Weights of a small GPT-style language model, trained from scratch on English Wikipedia.
Size: 5 heads of 32, MLP 640 tanh GELU.
Each number is 500 + 25 x the weight over its row's rms, rounded and kept within 0 to 999. Layers, rows and columns count from 0. Numbers have three digits each. The size before them is the row's rms in percent of the matrix's.

# layer 4 MLP down (transposed), 640x160, rms 0.0533, rows 116-136, columns 0-159
010:498526517480502525490540449505491490496484475477492526529543451479460466534461516533527501469493482495516522515506523471495493499478522539527490517481535452547494520465497493490502465518524494484470483494547559504523458509516484506511493467470474514526523509502494506482514482514507493496507522516510564477528485470474510478533481503501475464465495514498471468504472498413459513481513519499514443499497513508478520501468516473518468479519483561464514475476510522476522517498526483
123:415514481498502511502473495486483514501507504520488492509486517490483484480526493523463482431481500498481482500482497489485519480525548494471506511476504493495493495518500538484474536526485508543490516531511489531545485481483511478515537503534547523535522569505515502521485480498467485467475501475535508526477482486489438489503504534454512483463499505475490528513516472505487468479471565475527495509522485503483499511519500504487481456497496492554579510535465545512521489480486538
139:532539507436501540524494478508544498487472495537506497506508466542527511470506508487533525487467468518502492531497528508477504486493506474506488483477492454461475494474478510523477509514516492482447531528510569511454478522489511513472518556468493500506526468513485498528491500502497490506546518478478518505451490509505498456504498510500505425491529526523466520506527464500489458529489522470515509525491512470525470494527519467520521469463527454478467489487531519546535494509528490
090:469471457489483504480515588523507480487471433489470511561506495521477503521478516496539469480517485553489482495532474490508505507511485518481493461472520514501518494498501488507496492487494478523498453501525463499542489521484489503469451531500514489463503520508492543483518533527522476553460458509517500492441540477504515478477537453484514488501465510512488514502506480470527524506489495529512517484461540529536525522529511518528487560486504484490502534500490522505483481539487513
122:498494432494463487492462502482489499510464530487486483487507507473464531534474467499492490542470501475527485479523512521532457481468522510478490501471497455469509492491522516488500532521551498565519458487490534541527552560539492509497498514512477513479506521479524434532493462501520532472494477538487464487556511514505503506486496492523548477481501468492462494485472481487486480520533470489511512490509511513508524509502469532477514499497523512446484502498554525519503499525491535
049:491495462453474512566539477519500499452495506506512518495486462522496494499490513496474486514508530526501512485501500535467498501519481447464469525493471464506564506510513535513503484496515513485497518493504522467473528477517493492508539532543512496465493487506502461479529507533486499498496476497548521486522440498484522505540483503485490478521565508546479513494503473480505548470454501482532493517567512524527494535481464458492480468491506455496501508490537462479514541537494514
123:510503495527473447490470495484480509523504521526469519526468527505496442512529517525511474493480462551492466510475516509491502480501467463521487507430487474508507526527452482522499461498486503532488528511494522524514499522488542497535503529477523509480508463518536457550443491528526525542516493504456503507498528491449482459464481490500460507539544505495490528496531501513461509503504519507480466514542515533481460526518512507521497477462502482466511483531508513488479504519539531
119:492516488479500512495501489457534472518492501505487491447512507526514497517496496500531488470559545540534493490473519504491494492473487504473535517535497515492521476509497484525507509503474502499471546496524506529464526461475458499522480501471484543492523489492544438536531510518452436470526530508473527484508463487503493531495501478434508540505488531506475491515457456480517478527532534488515500490499461539488497536504496509527480514536518489485519520504515479513471494434484547
037:526529540493487506471523458470486489525492510493540478500505491509504509526479506512471485452483519486533523517495487522482480455503541513521496495482503480478549518493475504511491511488470530530528500496492499498508514504500506536555490521507485430495496503478498508510538520515524463445512551499492511464526497495514497508521482464502473485502467492456522449495506533514497504451484501512514479513531497470464481494459553448516449516540539458517504471537517512477509583514491501
138:499530507474530500515504497533510504482479555519515505478489502509465543450516479516474518456512485500470458478564542521503538520503518515505494482462517514493504491485501506534487436501477481503528454513524477536485456560499488498514523554510528486476464471461485521514454458530470533504503466510494516482491480489481537481478493520489456484504476540511484502464500475460523503486510506473564501487493510505541505547468503489507484491511491522528524496507506483480551499513467506
120:457526495535499460530516497501456487531450522524485467486490515503516444469529494506514521503488482501504543502512532504508487461520485519530505496464498516461482530489479463507537493469451459524536501511498507523504544498494507451520487495498476484452496473505515482483492461456482488515508491500504490502517511513516474491506543527536520501581492534527522475509475491450525455558535490511485474530454462464485503547495528487501513501534487543510491503516517509484486502511471484
082:479551490502469508567482500472513497471496506478504480484497494453520435503501492514476500544482476505537488509494526531517497500479512484460517495485490497521510496474477537517465471555506490498468536510494492487456511477500501505472540521456504505485487537496488498504547499454507462454482547447490487488504583509520488529481498453474472482530479488515517491509551475516502501520523481553482518533534536522507507505495486548495511472506486495473511493484504498555509487486520486
139:508450484484460446505547486462489498470517481504526517459542476490536456539511472498483486517519525538505475501457480491480516516514502488416508524486497546520496507508511490493502500509560486499452493518498478471519546519487488516521505513515530448521523497535525478503484515485525468528496470497488535496470474468470545502495490517495488507512515470475488497489506458518500516499511467461513518486484497516572540470483469489475501498514498527498481519536495487517495531487558532
135:516471511510475471526531485464489477467536505507542547492472529521510509535522478489510475532520482504501517497520509510499480476481522486510486484527511483479546486520511536454537539503464521563495513496504484512524519516482503506479517511473445484506480488477481483486499463488462523466517497524497511513498511490486518483479465483488525469453493499516500459474479484516507519547466496470522512483561511503506493522533482477557508528527462562429497495541464463509472469521519527
126:518528529507476490563489475494453509485539520454491468526458548502478523499533479426500500542434495528484453495515541514495526501505486500520499500509502484532512507520480476475484517479504554505500498486459502516489525521506481494507516477496483496541512519483491520532516509536514511480501497502494495515474455429534459521502493521487511518468525441514485494502519491507491504500487498519535543499505487483534499508521511496459549476527547521466498527514474464513489457471473519
016:534500466474488483546475393500523501518473487460517523476456517484436506491522500497519509505447486520549495532521511467443524498517487495496481484525509530491489479525488531524474523506498475502523502510471491529519509520442543449544523553479485518505492476494495491507456471477491481501509510535513511480503505515455510490509516540504495539504584473487510493488460477493492475488490524486523517507525491480517513493488483487474501530507504520498498491495493531491494501516519474
132:452521484496511489495483503504500492534501532497516467492486439468496446522519520553562443514545473479519508467524531514517519491509523495546506524533507468516511501480553510509457526513498496476495494508514503532519508500494527517479490494493471478464483445527477491467451487520469453470504531502530508495525477538465466501528499500494501474530521502498527470486501490511485482522503500468519507478533508487501477505518517508458506491483443480510564499531479448526460499510522523
115:479516463453504504492491487460509513515517497480458498481512498499444547515479505526487446521479490520496511512511433487530501522489511461510511474480478490523447485441461506500532473501466487461422529522523489494528496502463511496485508500506566478515493467478520534458508512556512503540506475536480505505519533475469522458513491496520545508504510515500478497502535510535516469489512514522517548508503487539510485480494513481538501509529508491489470491537505521520520532504498467
087:500515476483448553509520458447472435488527497485508454479538510490500545462501469517545505485531491510507502505501517519505513506487509475489479464503490521494530492457497483450508496476506489521493495467527509496541513498506487501519534489522470510503467472512534486466474472481488512571492499504524504503479517491497519528470489474526477505565512544521526488532490500509474501482523540573480481506513504521541463513531513483523457498529461474467519490481505466525526494495520523
135:502502508511463473525522494543504503519500491459470507509486520500471413491483485501483510509460506523515467467509531491492489496462492458542511476518466514518505502519492513519543519495486496488499522505525480535505538509501505516494529533464492506483517470451490492467493477551444475499499480546496503478506509517482454492517471503488536482468521494498489535496489482528529517460497542442460510543536495457519524501474482512526509475550520500477482498520502587490526516506506478
125:466477513508496502491472488537510487491505460527482456494513469495475499461523445524483501471552530475533560466517469467501551466508482536481545495531511463525492466490484482536481492486478490457484483538484472532498482532477519550516501478507540501535527476520502470484533494486518508498474511533526514504471505516492504456547482473459529480506482506524493498500496545507521536467513485453469469519508481547523493477476527491532524520493505534489530508479533468502506507501508481
# layer 4 MLP up, 640x160, rms 0.0782, rows 117-136, columns 0-159
114:454509531469486463508528481491495512507522514506499504456514518475531507488506543508548454516492488474479536499509425514520494516524507489505506462468527509500502487482487505478511478499437519534521504479504459435512546478452532508481477479501514503531511479499517546462480491513498524518530490500503501442461483471454522510556488504520499457554527503511480507522464520520488502476500457505514530491507471504524516509499494516532509521496528505486502512520482470466554528517496541
121:489481519511460487512541491474466452472519479498476451509518480501509553497561520520516497529470511479517505479508484498534524502478503484502509476492502550509502499482526473502504482519493520542558523495504465498524482458505525481469485490480519515505473471515490553476479479523478478474525500490500519513482485498486528549521488435525551437491506491481490492510496568514491503500454481497526511493509481530493458545530516514505506506497545492446475518516485484484475520452497538
100:497525497473544512483477466487507472503542536486523497475510503499523491491515457516468494467550526485527482522487502497503524513463488474486561486511528561525488468496518514495567466487521450501470487509509516427512499530491503488429488531530520480473469516501466510473482517503429516510492536491532514493511489493509516493498507494528484503469500495499508532537530536522500507489496448491493515502456507559482457503518479515498505469478485513493500510498522454542516504480517500
103:522477522457508490453520482475475511448506464506523491481549462503515523495516517499473521469521507500513504536472461456528508537526489465492497486517539537507500494504515525477508480509484476466462475507523511455530529493454503518512470502502555447451497475523481489478491508503464507539509473500514550521511469475497548506460521515526480488507488495513475533492512483565510489517499484530534474486495536516450517479541525521529473506479477478534502485509491493512504515458544498
091:496489505490474522514530466479546453525527497489492521475529493484540497507492481521512541519505485520516482523505470504493521520456497499467481479467512525509478542481523477491505474518479534525511474509501479505511537456482520504464509521488521530476463462524520528457502470513461478511499491504503510527516556446490530491502505481534503483452472469497499535529527547546508517441475475515510534443459490515496484507556454521519535482509472502519453541491493497505474493497524511
110:509477444509489516449500479479496506492484483480528521487525465482500479506459510498545466464578505545535436485542454493527518575504474490503507476520516487485508490457474501510543478468536511493499522500506518481531514530499507521503490511511515452527508505532521514460459511523493518490532506494512496466491545490477514511467508500522475466527522476490491480533499477547486554509531458491454479514486466528481473493529488490473498482518501491504487489512489514518498488475538506
110:495492523448482494492514489521496499426504487476524497511497487480548497522536488531471489432511526502516471469496454508507466539530517481518520439533540524489525452483497518519489500487480463509518492489493492487491527528504497499502499502500525499514488467500484517466485525508452492532526514460558512486505487519498514524498460479555542448484477484506478524505544517529493559485475484491518488498481476509468497512496487507450517513459501519472505501492538450509505525521553499
070:512465490477521507487555485491482471500520478494508490516491477479497496528479493497516519490504470574512460526500477502505505494476546462482500527474555541475512538468478477481489466460516491516520495531540475472465511466465533506473499528518535504509472492510510514443478488545474511472498492513482516500541521479526518484513528510547478514508463491499532495530525505515497515452537466533503517467462474501451492489526486535450530507513467481480479543510532482524506488522539507
122:476514445493531497508501482502487477516571537499512483506501508526525513501521507518487447539493500513506544517482444522511501503513493498454482478476491477503506489514503474515514492524513524570529516469509509494482505431502494501496487513493502497522494502524484509483501456539516483531501505509500492542456510511471552501495507490520545465508458454505475513505485544509477539503479477479506533432512498538489460448509530506457488495516515512470521542522517467499464510491498556
119:529444470465530530489498484429536488469557532482504480488531455469494506505455494516486522502511577508529518526551498504512497521517523524478505497529466489496527518509537492465511490496485453500517516514467491475514496476452498521493486502522538495488458479518457525473482486519490471483482521473516512516461504523519469517537512500530541472507496477544516516536469498522450534493472472500499553493507489540509506500515514498486470492500474489464505546496521488527500525498503496
090:475465499492533537510454486494468480475502518477482492491529470504515536530483497525520494495485592498529473466471510514473495520525500489509502520519492529514478477505498481465501526498537503513473490497513523518489486518464511514510486518502547497498485519528471538524513463502511487492458507487500503519510524515565567510470472498517506497479505444549509475564476465546489521435507504510461484458466493499509488509503453518487512458468498464499490498501517459538496520496502513
130:477455457475515487505568483440514498470538519499516492467537507516559466544508524515486488473479509524493493532507483507520497533485519447520523477463491472500502446491542526506516483519483460510471457535491465460496507534506501512500463501479538453514509470519482495502515498522487498506529474482527554502492502456521504552509494490529512504495523433508481533529478502525461492497507452508519494482510498534547509489477491488524498519507500508516496540495490486524524516512505533
115:470513493456527526527478490460541480509495546478499437541526501473503452494485488544482541452453551494515500509462526496485484515504501500507490489518487500525513494500475507503503502450469494486495474492472495514491503512508504508510492509474531515449515463515501521499529558477497489493520520499550504516494498488534464490499485480500509453465478494438537529520525501501503516440558530495478566491472488504548504523518472513508528504458492476549507519515518493497515513491498477
127:511430489505476512486497491478490490506498512502502509485549481539510457497496506511536543500570525525520480503531488502517563510489532465457489464475482515478472533477480507516549528530478518511501513500510527500513516502503499482484507513523558447517480515503534498471512515545475480481553454478509490457472559468470487471536505493507529493516481505477488487516493513493514484488491476514492559466481503517503503470523508475496520482488517496537426488495519503497483524463470483
025:494535521484538521467523566494495514482502502499485498523526482496512494505448482480462489492512497523494489513501507483492484515499468503481494486497531527518491527495541482502575482501502504508524488470577507501509527497451452498453488490561523489517494487533468517479487530524487488481489460480512480524503536458540484496506477470493521487502437554522531485517490513497513527531543488467508486464527477484488501518464548559494515498502513468496461542495504468496481518494521526
126:427505498480471493502485500454506504476521508497455472458548475494520489528503498504520449475513552492515479494512508487492526530493491518467497499480490505508503529471458470463511525512496503487512506529465522489507525493436487525526474521503518467492481503556498553491495525512498483477509457503469495483503531468532486510482514491500492500476562464473525458550520489497553514489524513505470533500458481520539502513527470516502521457523518540534478493498470529474488502476530535
120:497479507501525482465458460440501473513481505491491479493589431540502527525483509517499508516481484468544529476466502484512551502454513476496496536474512558493499516461480491474536523528488495522505528493507462476520525493494512491486518528523519509459455497499503544460516493527487483511521480520516528494504531440503555478534482490515492506471516518537511523497511528518498492437499501535523502477512508510504477484536486505495510496508519514506474500496477482492474506451490469
086:529499532482477538486478454465500481510513510459446527530531512437464495513496523529520500508522504497480471504523468489532568518483490508519489471522496474520525573534532500460478485495477510498505491503517528483538504475461476493503516513491515468508479461544502532483517483499513511492492484475514495523451523500506504483473514493497530494562483500539506502529461496522444473512537449527493514510532472464508489511556507486539497510471489461507518495507468501494518511482482469
125:424521573517480497478507465517533493466489475499497499471524498480488498485517466487539509437504474485494494473463507481543511526492490502495477486473495560539535486475496501506523478482488494543486523513495446463498542484506514450483477509551477507499453515503501512491492528491509506516497504422474496504479545495512501512501458489488516514514499509490500484552546533501533517465512485508515518536494498493521510497520473525480512511477481504471516490483485471515541508513566524
111:442458497524471515505533477482471477489475486478516515459538475581495481530472533488498531466514510489508523533473484495517529481514479467513499540481482569497516470508508509480497485459465487529492505492515466505525530487496511492507502509517498489490448446495486509458508515500508470481522481490491551486486505450513570518541480501478508498529552475506503487512486506510512525459479477494518508492499535517551524475489468481511513518518486476486504526526497474555518518519533519